{
  "n_layer": 13,
  "d_model": 224,
  "n_head": 4,
  "n_kv_head": 4,
  "vocab_size": 858,
  "activation": "tanh_gelu",
  "bias": "all",
  "init_std_qkv": 0.0334,
  "lr_head": 0.00537,
  "decay_shape": "pow",
  "final_lr_fraction": 0.0
}
Each number is 500 + 25 x the weight over the matrix's rms, rounded and kept within 0 to 999. Layers, rows and columns count from 0. Numbers have three digits each.

# down: layer 10 MLP down (transposed), 640x224, rms 0.103, rows 200-312, columns 0-55
# up: layer 10 MLP up, 640x224, rms 0.0981, rows 201-312, columns 0-55
down200:504462485516540469492528467536452476496536476472499471501471509505513480507507486513479482488486486501518476486520474518486490489480542520484521575455441512499508424498
up201:494501500472488533463503502507536486465518510462519540475474490505473550534485550486502519485494514505562459495518478503483482521498474519490458518525508454495509544464
down201:533499537521522494522495510520477501518515526514518519486506466496510522529520512520513520497518493507469504524521504535508507501491466548505508498508437501496481540485
up202:473505490485461458456501514483500507489462499520518520494521524518516520502489517531467470491527506479527507466490495481538483449539496485509507494537505538531468477492
down202:540493496503499514488489533541488529487504462490505515502503480490476473487499470559512511516486490463515518443503456478559512514485494510513468497464479454516477455537
up203:492529529481517535490499502525538494470495498460480471477492468536468508550486483432494500469501507491502466502489532491477504488527515509475490475513499513475519494485
down203:505521471529512467464497494497447431463467481460526477508497519514475515525525522530520495450501528512505501495476528486491464470596517504481463490470544532497515544500
up204:527478473595504549501490438488535491508525508508500528450494480491505513482491537447483485524491517529513501479519522508533537475495545484475492497469501498496452491485
down204:501548524535487479498467505500517531488504518468515506463497486528505479493518534473546483515403461494448520502482478512500548474511510541461472497537504467467470494516
up205:471538484471491502510516497469557501481514526513528522549496543484487528482506495485532461473546493470515551503484460532514499507519492467453462550455474497499451434485
down205:488508489508528526525513529508535532515442485490490496533486541511458521495528510509510509515435461517465466508444482492510556525511516520485536504496496481512494528515
up206:504525468478422494509513502517474496513491510513512499489503495479507542548480510511475454547523527554525482491485488525499474499522478505492471516493506517490496500552
down206:489499536466478458498470528472473513480474504503532467470509514493482481471543510506505495505509447502505508496511514460567509491516505485450513503480533460505511475453
up207:520467451524481514473507514504524548546470448490511513509518521431472529520483505515542505557482470447531471505460521525470510546509505442472479502504490441505533521459
down207:467470469508498489513496486497461510538496487504494480537500504509514490512473506501522472535524457554491518478474461472506564489535480409532499486489475554508511525456
up208:482489474494494529474485509492484499530514501496474523512499522505520480542516467474489534486462508532475491522476447518527506502504506512483416505451503504530466480452
down208:519517566489453479547480505484465447488543485507582489484519524489445500511510508553525522520511509497532503534492501492452485511481510517507549498494494573531544444489
up209:471461516477502496467509497516527490545546489508499454515540560512488494479470508486488491557527512491475513447524496465502470516456466501503528513537518497481473512510
down209:497543505497503487493477505518529484519510492484512512478504461513474467497509444512435512504479488502493534506429502499529485486493487492479510528518548512437477503493
up210:532465516503469466485520565515514536505515536507480475516524559481529477521547465550493484532496507424538514511504473470560503506497479495550499496512497499510509489478
down210:523496506498437503511472484467497506490457470537507496520461464479511494540522524514474504552423511536524511480496504522522487438488496546492534469462492518482508537541
up211:493466549546501541464467481528509544511484476453526495495474477464439485472494468489444474482472509475494486505505543540466504510496489469490453501492487511489501531505
down211:540514537563510466484461526536505556477519481421484459490465553476447481522479482505467497482548456442554482497524479543424494517498492498470484505509500517530537511493
up212:502494487521499506483520490496500539493516510531491483493493493483509484530488521501444459479476519499504506469499459535533455521522478499494507498480455469453501479453
down212:512486489504540533458483507490480460507518496480520482481497485486533554520493489505491529510518512529541518502476496461483531492479474504524512453460498483515506506533
up213:456451486511455528496486515533537484521476525482454481520487463495500499473448514544503450498526523511454533563496471503461481473513458522479511488511476533510511503483
down213:537496544478508521496544468544497521509531521541506484473504435484496539536468450474478516525492486473481499488508511519475524507484477488467484515507522457541512503489
up214:510549524491457522493551491507485524521509530451478506480506487533465505508535471487497443524507503512492485510497492436476473488455487501495483503505498528510494499496
down214:526525514498501492478508518491517492467521458526505494528501511511503481475533503490488523535514521472492500517492505504537497469474544541522507428492514525496476500460
up215:478500483474522517515459505506523508490567517481487481522518502487494450486482488495440537517529462508467494492499511507515503480507523431531529470479546509464518507510
down215:488519545483472510514504505487504512490481513500451479530552510533526485470497492480500473544526460527489497498460502511501509520512512457499481454517530461497541514452
up216:476493510526468450532501491532541533470525478505490525471449502518518500507514448505486516483508498513490545522494528491510475505481532469500490495469495477514456471481
down216:490486497514479483452467542460533503518483464546486446528514527449521536508499474486551504479538521475447516558459467491516491447503533505553477451513534503506510493458
up217:454519516533509521501485480507502476531530478521511468537458514450528491519436479528505496472491501498502482502501466482494499484569528473456477546490539473505527510504
down217:509517512503566518537490547509477514507499504526472498485520434480511510482511509510508536514488516453482477555468482514504508467518480471516536494477464476502495522522
up218:500477516510492532474489430516522505525491486470512534491470481493461450513487504492506485533489541535541450502504496510504469481489515530463482499468528463488474504481
down218:555489497498548504456498504498522518533512483507457505528549519493514499492493486536494544487458481483496462521484565518495557487494479484529489480550479492461518477483
up219:423491497470506533556505514464486464489486572479471494432518526513507542503499519474515498535438533488515485470492500480489493503481457524470460554504512490521493519529
down219:515452529510471491494461520528582538501504536498499551551512481507484490501524505503516509493503535492516480495457484481506536539517475543496502495481516497472455522517
up220:503512512530495507478546498498507527511483457469494513481476491530520483525502505505523500496478485523494504496476523486481533551509498452508503502491507516473481478494
down220:494530477469489518500464519482511514503510478514501484568477478484509565530458485502488508486507511537491505538498514502543531523484491485491475469525509489526491472534
up221:464448495565483465543503398551509491451545544520487530491466505457469471499509498498533504505483490499499496526464465499524522527532528498498489472494467518477517486495
down221:546463500464492518514536493505478500519491512507511498459479503447478502500512475520481504486443507505517475513533474488540481556503474462511571539473497512515519477512
up222:478485481488519512506495524530496487512491492470506502453523476510470531460455479505512516518540497520510459535524482536491496508514502535498475476472518514490487500507
down222:477503479508505518506472525496456481534489473454485514529501468479541475507471496512501527576495496557487514488510511471492485518477527480523521533453471517505509477486
up223:500505502479536520525520485479526507468500487482462490527534526501517454532496533501461490472538457528520510510477524559491528527532470516487529473557461476510509569524
down223:486511462479458474485512467494528512537505496466469457473495515543512480510511493474510469485541484499492488497497519506468491522498494494498469543518511488566504523534
up224:522494520495511494555482461504520524511487527499482520517495472501539472484480519508501490468512501500485503479528466495488467482465533508505513463535486446461429530507
down224:472493473498483516498510539475492526482482482479568513526506519527501517451531525503489518484508518479505501467484468513525480523479446529505476505453487498541481503493
up225:466501542530486453489497477534488501496540495505514491485484512503511470481515480510484452519490472440484454494485502540531497495510509475529459538523511488551499523435
down225:463502550479492554516541495508468465506473554520465494471565535504460513476474502497498501512495501466504480497528511526481454491534506531480499537504473450505497519527
up226:532473477510466523529496484462527533550504514483467520495536487551479540503471518517478475521577551484505455515509486510482484487470505478504473506478521545490487515558
down226:527494456499486477511494484460503503452498509547501456520490492510520456460519544480503480478523518488465526494532464499557532457525467501482533435529505563540465489524
up227:523463478508510455443513495486518519504514521512546467502507518520477501520513503484549473506496487533481490505520539466479466474494479520487513505546481505491496475507
down227:505510474498495490500505534525507476496476480473495491456486493490505514506539486499497501478482518471486519441536539471461463460515513485515470452457518459522528447564
up228:466492488470478453508496496515496493513508577493556488481503532525531466506457438496519520513512507495540478478479551507478538507479494477538495493539493530498510483494
down228:513494510466479547521467490553524514506486493503495533488490497508508520535514548480479503494489515487521514559530467488519488496535508466515530504480469511531478523483
up229:495507516491512558515495503481479519529486487518512474509521467469475509466514471491474473494518461490520509509499511477514479527557501501478458461522426467473461508531
down229:552513512488504527473524481487513485468467525476494510522463534471485523536478520564522495529478521576494498516513538442525477491502523518533517528461456519497500506517
up230:508477496509529482474543486520479544491463504526511557516561533473501522466513486482493512488519507499505494503501530486466531487508491498506521487486473482536491500535
down230:500500514476510536524485471491486507509484471483514519499470510523510498559505502524484449510499496481476496457500476507472526495541504516483513505499521471462502503498
up231:509485515503468530493473525520469470508511486454523518534520502455544485499525521476513493570482526503506474489542511543482443457533471507525518515507520490511500511482
down231:481516435443508507493531494496457548537507454522531496516501492486486489525464481482495515498498504479468507496504477531515531484503498509505463510537498503558484550500
up232:482495506549474465508537497504537505461518512469462548542491447446475470469492469525539480505485493505538519486452540484495517458499507523488532534493513523510507507521
down232:500503453477489495488521511471532521545486485521523508449505438542501511470493511559508559523512484498542509504512463480468477476432504521489484490518522493478514444459
up233:496500502529503536516503516507486483447515489488463548497482523469528483523530480494497494490481520487501505494506452491505503546558446500495533504510512468471503496474
down233:529466494490469501491468509534500473465519493480482497510489509502529508494480516491540515484498509498487511494478531471499471485513477479482505518514490473504506529481
up234:460522517486532459510484501477504496536483464495452506496495517495478494499482521448529530462522485481487482500490530505519510527498546527495519468506483506467459537488
down234:478517492466512492505508557449462524472463492468539520473503520484513498483472510555497496540457518543536497536522495497488522532486514492510498486515474481499534532490
up235:478494472553457466515466448469472493506525483477460512485526503515479518514472502493484576458478512492476507519533473553440494502540489518478507467492502487544542533574
down235:505484461482477505518493510484509552496460504465584480514532529508499538489514481473535490485502478483526502521456526498501488516526501504469544518483513528540509559460
up236:451465494495533503516489486504433501497566508544490508493525523461506513516501489504524460527481500534526540488496517465521467495517516480528489490487489510460450511518
down236:478445477542517474459452505536510505518504536508501512461520446499493521463465474521531488518481484469466511501530465482524504550454512487525527513541467501461511472498
up237:520503520503503508504490537518513478477520520517482470516507516470438524512517477523516502503445531481485481503501485501506513515502485500546532425496491469487450496448
down237:530540474514464540499452525553508498491488522509522539486510533500519515476470513458482460489565491491522504532536495460480465480493509519508524496489497479527494475488
up238:467498470481473513503493489542465504523489531481528496489472510505469478497533457462487530462523484482496533519492518507517518504496511535483518495505478519465520509482
down238:549501531456549487540514487505486526545534460495510490520503492511490494516506456535489467512489494513471494504550495488556509502506469529514536474504484460462513511517
up239:500503457490499472504516512496464471508522520484505518477493517492490487452486505501477547485501516528532540537476522515511485516500476519478506492443494522532496503482
down239:536469485509490512510529508504481508483503493483482517531537488523515499522476526472454468492502494478491503509493482452500439477506495523496511486506540526460519504433
up240:499533493513489533528521472488521529491540499484523490549484496556482496477519567502468560494537514439515480487481505524521462504540479519504480462493505497488489535493
down240:504485475521493469509588487509506505545474471483491490436484467441548528486522511474489511465488523510563474477468532484516515539463512468482521502489459495551465460452
up241:484524531505474470471488502506522499479542475530505491507484495488468493497508525504523472484501495502545491516518524488502505522488514505494495520497512484487471529509
down241:472526451527513495533543515478479545502484439543477508512500518485509495469507530538528463478471455505474524489503507480507509492493483487488552482521470504494536507500
up242:577546520522518493512528489543526501526498500515536516519462536498471519472561496495540472481528546525454516478468512500483529485508497502536475430510492533527484522507
down242:518488488496512462530555474519494502486537488533445530526467515500547555492536486434549502529491487447504513504540499503508481497536506500496536522512506507458504484499
up243:526514473493521484506519514502545510492498505536460528532477495535510488493505493518473491510529488489495458443482521466496518530517495518513493484516494544513498532465
down243:492448503513474488464517481470463492507497518472532522531469481496469501479503484495515476497477459527508494503473534486518512489524510476522537494484479493544496515499
up244:484493513474510536484502528465496529478537498439473526467467497492490486476520475460538503531484543508511504475521471536483484487506498466479453487500525496462491491510
down244:530476492514490460529505490470449496492456488526508501529511500534488483519500487458512463518508485525508536481494513530505511502507502483506484520486493482464485509534
up245:491489542485478498532522539538530537485500508503483532520465535470481507516481492501491461481469557501506535513440469485542509535509508492506462493488519473544514527490
down245:502525519492516483501465494500492484485495465550482524527463524519515501510548506531510531479433527530487502492493522481475478473488500501468518488509514492514507522493
up246:539553554438517501541487474464528456538488517502483483517460507483496481503482494507463478479480514497533481486495492508458477538506497442498508491516532504493507521560
down246:487510530488514460486511482478507537517505530438444484466531546511514486499501471540493545502551515501483496476547540544497511479520491537500527510505535487523477442501
up247:491507525473464469504526488509497536464531544504501467515468491518517515517551507568456509477510496489503537533508555541515482481535469527530461480527495524549460484466
down247:480456523516480500509481526490516508505527483512574476492503480492477506491453474479475498495509495519514444500472462466512516540474478480529541501459471538527487477519
up248:527463495513536482450480508509488476446518524501491457476493533538465471490493516485518498456494497476511489544502469529532489500515513488527444529477531521487526516508
down248:502489490503456510573461512474451491527493517479483482497496497488544488514438485488517550521488537509522505495510477520504500466516492472535495501485520463470486518484
up249:507535514501478491530490500480504483499537556519483467505498514507453527533519512512486516480436494475520514538454501470496496465513498505513496508500479460563499477504
down249:509493538526501505422503528481502503466542497453499504538504505516501503483515483510467524490506464464514469525515502482472485491474520472513525496536527541535537484503
up250:528546504482470455459505513508581557480523539494455471533469514481544523470471516453477489466499534470516490509499470491504472510487483478507520507462494552493483510498
down250:550511498501480484471501509468512476496488492482531466509524487530483563526503507523479531497528539559466482543522481517521493534496491466508472520491472517481497517511
up251:519500466497457476498532478509511448493496538580514492485525479499488497522500451520506523505477498496507480434472487495546494508543488522451464558510462497494508510535
down251:500514546493531523493508473512489530542465523525510531520545483512546487474517511477478514483493520513493453528507486526524477537495517493526537521503517514464516569487
up252:488524530503454476523526519517476429503492490542506496501447476490482518485516513484509515514488513483479503478464516467429534566517485462524489483489529520490498515469
down252:487483477489497527501492502469522494506499548511547509508486479524500470502493478478475506483482485504503528506487488524490492505461478494476512513472531512494479558508
up253:497519498530474537485484534481501501532468497483541493442486492475443526464500508539464472447529475484500514461441531499526486490503486494497528496508482501480514496524
down253:511468453502472458535512504515511497509485545529471497495510516542493490514489483480521486497489502486485497546520490504469496478472483497491473501480496507532488527508
up254:464475526513478431503513514493481515475531493461498502511538534518473464519475509474492491489493498518519478505512483505549530528537498515517518494480496511504544472494
down254:494487478498470518468540513512502461470485471515510485526463485543474503516521457440497519479518504492479483518494512513500510472483494513495484528496469492489540518546
up255:485533514510508518470506467463502496505477488515502497498522496478510454466501514523489531524514532497498474498511505507480498493516463482487509516495478498496507511516
down255:484492464487473497528478524510526488505489456537526519499482509533470510502512518565482466505491466524530491502536491525535492506515489455506474474481473515521512553485
up256:538502474522461480509511489466496532507523510538501489514480519478498542476503496492463493469517455528485467510537529490482534534533511489503541512513498516457493522458
down256:533572476480501455528493479477488440529523485520527449494501528480535496557540535496480540512494519517524484502476481486514489480477511514510502477531481466487476437504
up257:505510493476508511540474505487579545491450475475514507494472487478486450505511510501496509497498476522508459484556467484527544520500494502517468515539560510449510495503
down257:456461512486503504488462495504528485443537482530501496468521494498507483449507477490508509499508459574469515482520497454491543452508521492457516508508457473524478475486
up258:515474481503525499519541439513459523534489506496485505485498515497469497500494494480489512488515456537549470467511504475510492495488483498529489568579522481531530515512
down258:448471513494480464523537527510456469511510530505489495486506536554506490557510524511500508495469499554472518499460467534531518475462468533541523544501476539520542504498
up259:501478479515480462490507509499495478435520497470479519468499474502462500503506496500426519484468478489507461481504485541498548513463492495542513480541474527520491484502
down259:464496464527496485489439500491536532516503497496490508494493542477442523495471496465485548520452493510494540530503519527493479510505463574527469456492533523470501511544
up260:445478501528520506549509492495482488536500477540518522507520498482491548467536518512507514493467485488524502530522497494468491507514521482478530485493508508527520517507
down260:508517507472517491472540466538527527505481503524508505503477522511522441507478504506488502469503500519475473483530511487479506507524538489507487543460485483495544547518
up261:477458461513461534519508505518516506517496485515508496505436507513550519495497510508492491516506502468517473456498501493455565519459517510528495543498485500470513469456
down261:471498543510487483466495508535467527474524505489514576501493492457464532480501467495513523495477530508481500485519518495524492521487465496491455486542567542573440519469
up262:479483516467516484542512503511473470523467520520552532526478511512480483514505512502487494496486503499504483460522487544501540516550529558513515483504467493493549487541
down262:463514505550476502498483551456480530536522475526504501496522513496475484530505474489511498512455506459503510507480451533528515543528497459474448499507490511520499562537
up263:519540488504497473476506498501538532513520520524502535509488516484496521484507492494523493493519519469490555513473524509475482515527472541464511500457502502506474488500
down263:512523508515521476533507509471504511516487474504545472474518529538464479485510475462551504505483499471501508530507430433475439464482532506526440490512522483467469518487
up264:529516484457465462482533429485530495471494585497516448456504512450516505461506509501482540492483524550490446515524502488468491496508475515519482513498497545482496506511
down264:498516470546459472490521531493456467539494473492472492471472580559494493536469482466491476523463507466530459481464462529525536485533472454482493429482478508463511490441
up265:470510537530531482529536458502536507500492562511526504500489494483491465495502501468513538521465485489529463488557466521537514511505451531512485533459503515486497491528
down265:505530500517560510502499512506473550497499518501499480526487483492490451469470505512519510496541451497494530480479497466498514513493477500544460488479525537520466473516
up266:471490533510500461476510454453495492501505526429463536448477525473473509527490511537501458504462497543481486515506498479523479481493502504504540542518515516495468499485
down266:473511515462498546515478512477553481492564506509494496495526527496515511490515533509508489487524480538482495538492504492502497502539487530476485514548523538537534492546
up267:503525454522533536517469497474526505549454506438512541473489543490492508524536516522461491509494511505433472507537502502498493496491542487502497482474464499523488540505
down267:481457510511467493493508485467495460464520514492491495529510514547493524501554526474476488562459509487528480523502476507478492489478514448511516503489479483435528520518
up268:478490464465472498503492461542496487510496474523505547438483516504512490507515513513484479506510490536465466461459493534460509492497496516505491466476492497509534551512
down268:498491470495509476460504518503471491477497493484527508467534518511485454472507478495493511473516508488492531544517451514505443519499492491497487491535515486518516500528
up269:494498486479517479518481512451487473537521491519490511498481485517519512477536516461486512468490526526465496490501514514518527478510475489501541481522468500494495506580
down269:501480499507495525531490519496521476547515541491493526510459521503492520476474481487486472534526518498544515492486485510479500525501525524499503492463488525504509415472
up270:486509516476477482525511547516528527518435519489492480486528486468516487482514480494498508527527505503506556520496530511484482511520503496521532519516462516477476502519
down270:490521461506508480553516510512482458538484466450518510495565495518503511482495522463507495541526510482464551498509485529473513513484507488476480500495479504519524481487
up271:482505474509512503511497507474515504536490506501494522475486474466496530501496540475517504534476533475500523542476504501483482504567513499454490477488572532497465490467
down271:492497534516541515504495457540520478493479473507536477481508535553508479498451542506516493498481512502515468474473492482526495508477529462485507500530522510483508519513
up272:464521473483523487525513515488515490468475485509490494467485496483491468533543514489488485523509480493520552498519466465457531490511496500509501451501473468500528482477
down272:462522495477449538527484473515501465491496509499505521520482462510504520483485497488501545480527497516521486536480430507485477499522488526502483498488530505488501500459
up273:486509490502475500503476539536497484505495500526499519531493501483491513496470474525528441525437545522497546532543481506465482498463519520497535508528505530500532516494
down273:512481491489470471484533446505458502538454477497488524434510464511498500531476467509506517492497474514423528483490481523490510499495513512509448472510486478501489550510
up274:533538487510496510530493487473510515549531513485511482509493552528564496509488491528516487512528505523532470509464487502481508512497460486520492496471519516514496500488
down274:529488481509553521494488477474495512528498499531490560520541504465520502467536467501527507545513471485541506509469501505545521480563501473468545504495559522488555558525
up275:443536447513524518494529522502491467470508509520505538503534495475535535512479470487524475475481519543463505479487489468525493491523468505498456499481467536476501503485
down275:514505536497479498500470442501498585485479495487502472491498499511476453533474494502531511521455492479500483525507481544515494469478499500499517469480528534483464536511
up276:544497450503519502553497498511517503523483520460475469522497466535508477556485535506514496520481492503524493459538500479492507472520528528508504459516497480483513524518
down276:509473480501512505481534479497491513457497535478543489508521447469500490511554481491523482450472470545527518477529533533519498494475500472476518487508479498470517518496
up277:469503514545491481508544505490488526512505489501490495484517513495500493502469477499483490571472514520499495492508493500567493506526510558496500542493518548531516499496
down277:506487519503497531487479517473484542514523562503499507470528527489518487482541537455491505488497520534510469456497472496537509521509532508557519473479543506500479512487
up278:467476485507507463507488491480524444483571470478459491466479545506494485510464483484481551529496505488496524528494477518492532463494481456554484457525534460490503510522
down278:497512521485474512537503507546513508484462509472542522489503471541494500513477540462485480498530439455488468454512438537483487535512465513472473484550491491517506470494
up279:518507468564482503509483525487573470479522513473473515484505518536492480534517473519459539464488509425477504478542524516526527489510458505478462506504500487501469486509
down279:511511523500508498505494486490469458518476493556480527482523470480541505485475537510493501519482514519509545494530480482520495540502492504496539512462491492491474502508
up280:495455490541540485493482487473530475487517494483484486543507497531469545467473504519520481504492483504501498502503550497462496493492538479535483462463516532493492499488
down280:477531515469502498493517487511520510514467533515513502523526477538525443487486518516481479460554487497479514512532483496499455504522533503500508511500467498455493552500
up281:532517510544521493524487557509507502497550489498480519486457534436523519513460537479534519541482500477515513471524490470480488549553446532462483477519510458457497469528
down281:537515472468469534484552483516494502492511511498452463516480479520497535492500487490493493461487512503497543520549511500495514456475487505547504519534458485498468468424
up282:512483549484492484479541518538478525541522505518473516475488513483512459478469501485491436481455498508558492513504474516499519473492521458505479471461507527490474495542
down282:485494486491510504532486524500509494515501506495499468395523509529437534531500504548501513506436478512477498484493477547505515482526512511504479526475507472518515492447
up283:501503468469452515494535492481545503487506542533506524523506540529507476490519447490487504498498523501494471492510509502471513490531523522479525518467515474533527488486
down283:515506512515484514536541477514471495486451513506492483477496512509499486506546475492490495511450469496497469495486468498513530466526549483495484504500493519501483504519
up284:493466486476480546446497510497484493521508493521469457546476473458466490470500486452493515493462502502470524514465508490471523513466433528515478513475526468502501496495
down284:532510528501431511517511482497509510484513492523486474543547517524498507478517475506522494525487491508507488498544496517559471497516513490525511442489504500490495491480
up285:445492489478451497476523467447485513505475525522528533537483458528504505498474457502509490498466514505503573488521499520468510498535527460516459499521502546546527469488
down285:539476513519510514512489484505490495514492501530457507488508535475519483487479474500527509450524495490463504480494525506496495520480515516495520526527573486452513579536
up286:483460462451519551493507523470475557538510542525464464481498491471522501504499453504488483496482483480491508476529533464457478510538447532511497540514472487501491475513
down286:454488509526512529459520508478487529492455476469461518477473495450530512498531475443514486497534450520479509496524498508517536438495528516515550474536468469479486462525
up287:477493479527478514477518512503514494468487504529479528490502515486518500536515479508485510517522492490542489485502483493468503479494461498473484547487482484459538530516
down287:478470479509489518494497513540468513510535517476520512516539487487475489465490471482505513492492469484522490494515525465459464510493478508512540477512545542507508469491
up288:505458474488486490467492553470504447452507505513480553474454543465485496537510479480507527516538498573477494471523481494469489538546486493512512497474464519519488535474
down288:499492486472515461469478488508518496495515482545520528473509528471515485486524461472519526534539488535512507498516493524472491502519491478494524483521503511520488606502
up289:522487527495492520534502514482505513525468506531424493494485474463508487513463450510513492537513540502480526496475532478525488479493491468481487501481518514473530486515
down289:492509497541517494488457519505496492526442451512508518485504484530514506426469429524488496480523499567532496519495464500509503538526559456518435548500512534486491515474
up290:517493443531428521495472545467521468499551480535519546512501478482526491516541501496519519515501497503488496488503458513532497512495526556497489489468504486506503475535
down290:514528525525545470527515484475438527526508521500499514492512457513514460459453503458474487536460485491532432494520499531530504464515459476512520541511512501546513483508
up291:469474486518482476473495501511505482516507511502506484511473480498536544431492467538518513521510485474531510524546555497460532542534492513536484474514435541537503546499
down291:492539528496480540454503508481532514512495499517519481558487509480541481493495465523461501493516521476504487487484497484472519513522483512503502478504442540513498516466
up292:461520502478511498494517549509517485527513514477510544482440490488510478476523458540531513494516500490445466462500484485513531439478514483520464485522520476465482509516
down292:502529499482510485489489464496539518491474475502465481530554477545503534491512543497520467494523484500485492549497510459486487523486498470480475488483519547551525490484
up293:498493488456479491481518499493533480494492486528499539473496482516529479495514523522504503526490488505517510485521458451477473460463498514487521505505468493506492502500
down293:505505537504511530520514526495509490488506475470497529513495478494484486482519506503458514527510535486484531498489480530537502524579526440502501534495476550476481498512
up294:509459481487503486541496492502536509529529554515529499475524447529480479490531546498482510499499466470522524482533477487524494533501489484499526497522500502523471501486
down294:486480510482518463482466522540485539503471473491523463556505487515530498505473525510480534563433468479493516474474488508510490518506506505493465502490502524484477519514
up295:498552496520488487517530494501467507498524513500466503498439545551506515495481493545508516491489487487511521519504515483475508495467454506583494470540465497480530528499
down295:495496541526532491527529499456493547505459484466475513507458509495431517458494503513465492506498432529529480479481508524476495493506472510510458528510480481450477486528
up296:452530480508499484504491480479544555521501477495535496523468489517497494503503509487498514537503493505485510476469524476502481535483491510461477512478470504532492478467
down296:477433513524489517506521486471517514546507524478490513466459539500480561483536481515502478442511495463488498486517495519502479504436476502475502461500464468559511443493
up297:481512510536461504501520514497503536463513522517532536512495484464526475504512488515478504475488500454545460488499500519498522526439537475539485508523505524487495505475
down297:495507468520489465480467519499518515480503486477513515503533501547454486507539533488499458547510499478548534512512473498540498469545462515504514475496529499513498502508
up298:510506492493466484479467504508492490492464495504523471506458494481497531473455492491479483533515494491516513448500494518524502507517479466465510490487474468452523507509
down298:491511481510490521535472495475508506511469478495497491525492522457507516511488534505485466527486544465467526509482509478463506468478526453443517512494559528489485493540
up299:523570491460458489523560476469522506505518524472473495487496539543477536510478442536479481421561556499494484508482531487449484541479457502495482508477498543495503484490
down299:458521488520472495526485531513499512511536473461513489493491491505444527515505526499499441495500523491481529474538491511487445499468507511461519476554522486496489524477
up300:471485490518526523540477472509510483494517486465476478535514436472497488487532508513501465544530495488511497553561528518474488514432524505574467469503498510496543490484
down300:509472505460483516507530506465548509489481471485516461509498501523541538487482496506478493493502493481495492544477474518513490457501571510518448533527458519455543508448
up301:527450480517478512504529513462553520474475498508498497479482539533492477485534520495496468469528478498529501517517450517499499442526522520482480486505513486491527477491
down301:480486534491495499490555503505528555497497485468517506462497501518517498474493497490528481515502526488452478494486505472488536508535467506526481459471513515473507516548
up302:477502535544501504475513539486552468512552508510473480485457526461527487520531470504530482496534507512507539510529475517529496469472512457491518527493510490493494508488
down302:515525483525488474480507490494483505484505484528473527470550510490496491498486504500466494507495499522457489499552511467509478553522442456541514517507533497524474505509
up303:527501502489514491549454536539524548503489515509475513511456506502525520506462463469492472458514496510532511509524515494500501496498459529481522507497509481469553483535
down303:506535517545449508548508504472494516492491550529510517563505477462475463479463543532509551519542544489509542549496506466481480479504524508498519499512483471512484464536
up304:500503474505507577519488517518536476476511475485495466487482461490485526467499537472470460488545506455537522520510545514504454528508502533510493486510492483523478506443
down304:487492511484482512562547474477471534492531573515504512493481500532509467500528488538490518498530512451511558512505498477475487489494502499545474543497481471570458522488
up305:506453480519524535504523519504465468488534467517503542520507507525513513519484484520521462496486529479485476522490536483499497526469534484513534508506469501469465526528
down305:475498484529532471491511479489543535476529504487514471504445535543522468514534513482528548535524511462521516466495531518511481516456488492495473475538515474491516480513
up306:520473470474534486483536515503545518473495475517534488513512522477504486483512493485537469516464493499482483501447494516480500488544470457508443507483495508501521484487
down306:507521511463493512469485461525491487502525502478538479497507482505521465519514499502472505516476500467489517463484498505470476539521491478540511486485487459499519575492
up307:438510483482496507499461466476476488528505531479502492519493517527486509534515480467482499480490488475509484504459525521519532523486493510509498500493492513508516513520
down307:479437481515519469476498481508451523447531501548513506510549501454505522524480518521461501488489501468487504455481520503503515563495502485452501491490470511506459485499
up308:471478478516484501460502505448481522573518538485485475482487501440503527521503502518516517485494504451489512426467484542542503494509464476481477488519490490495500506486
down308:489499505494504511485480468500486459453523543507481504488479472567507487502546535500515487514454497541476522483488494496492522463465506525501492506435534525477528544521
up309:511514521449497492459533500521494524486522502508506508529544530467518461528511493525443515513490522489482490463495521481507479499508437463523512517491489487501533480525
down309:482504513503522515473483474490477453464515513501491514531532471456461488487517490483511493448498520529506462502493526536494472519500480474509530503497511509493490563485
up310:468475511458468525494514471536485447511481481489504492469499464468452501478451494524510526489499549531513507539469470524483546531499518494520512446475543478487487493521
down310:564471523523486518525479523496488503475496491511488476536506487543507472492486479500493498515481527510500553568488520518513530450566477519574471459475485501522505480509
up311:462447505497498517508492475534487469533530493502477531515494477483490464499474505447520466501514525496528490516524475518481540517500507476519555476535494492535510497518
down311:512513488491506490533518531469488465472509518469494477491483535509455534525510499518482547510505535484488528536528492493486505498484512458547493513491477493512484536498
up312:468499534502516525508517493511512508481503540473536507524491477498485501458524455511509473540485518482499538536542525507438502501532515498494495516454528467523520494535
down312:508526500531485518511492505508529493503504445560501522522490489541513470520478520503522552512447507520452516475454545514517484517497452459530542496512521480520506548491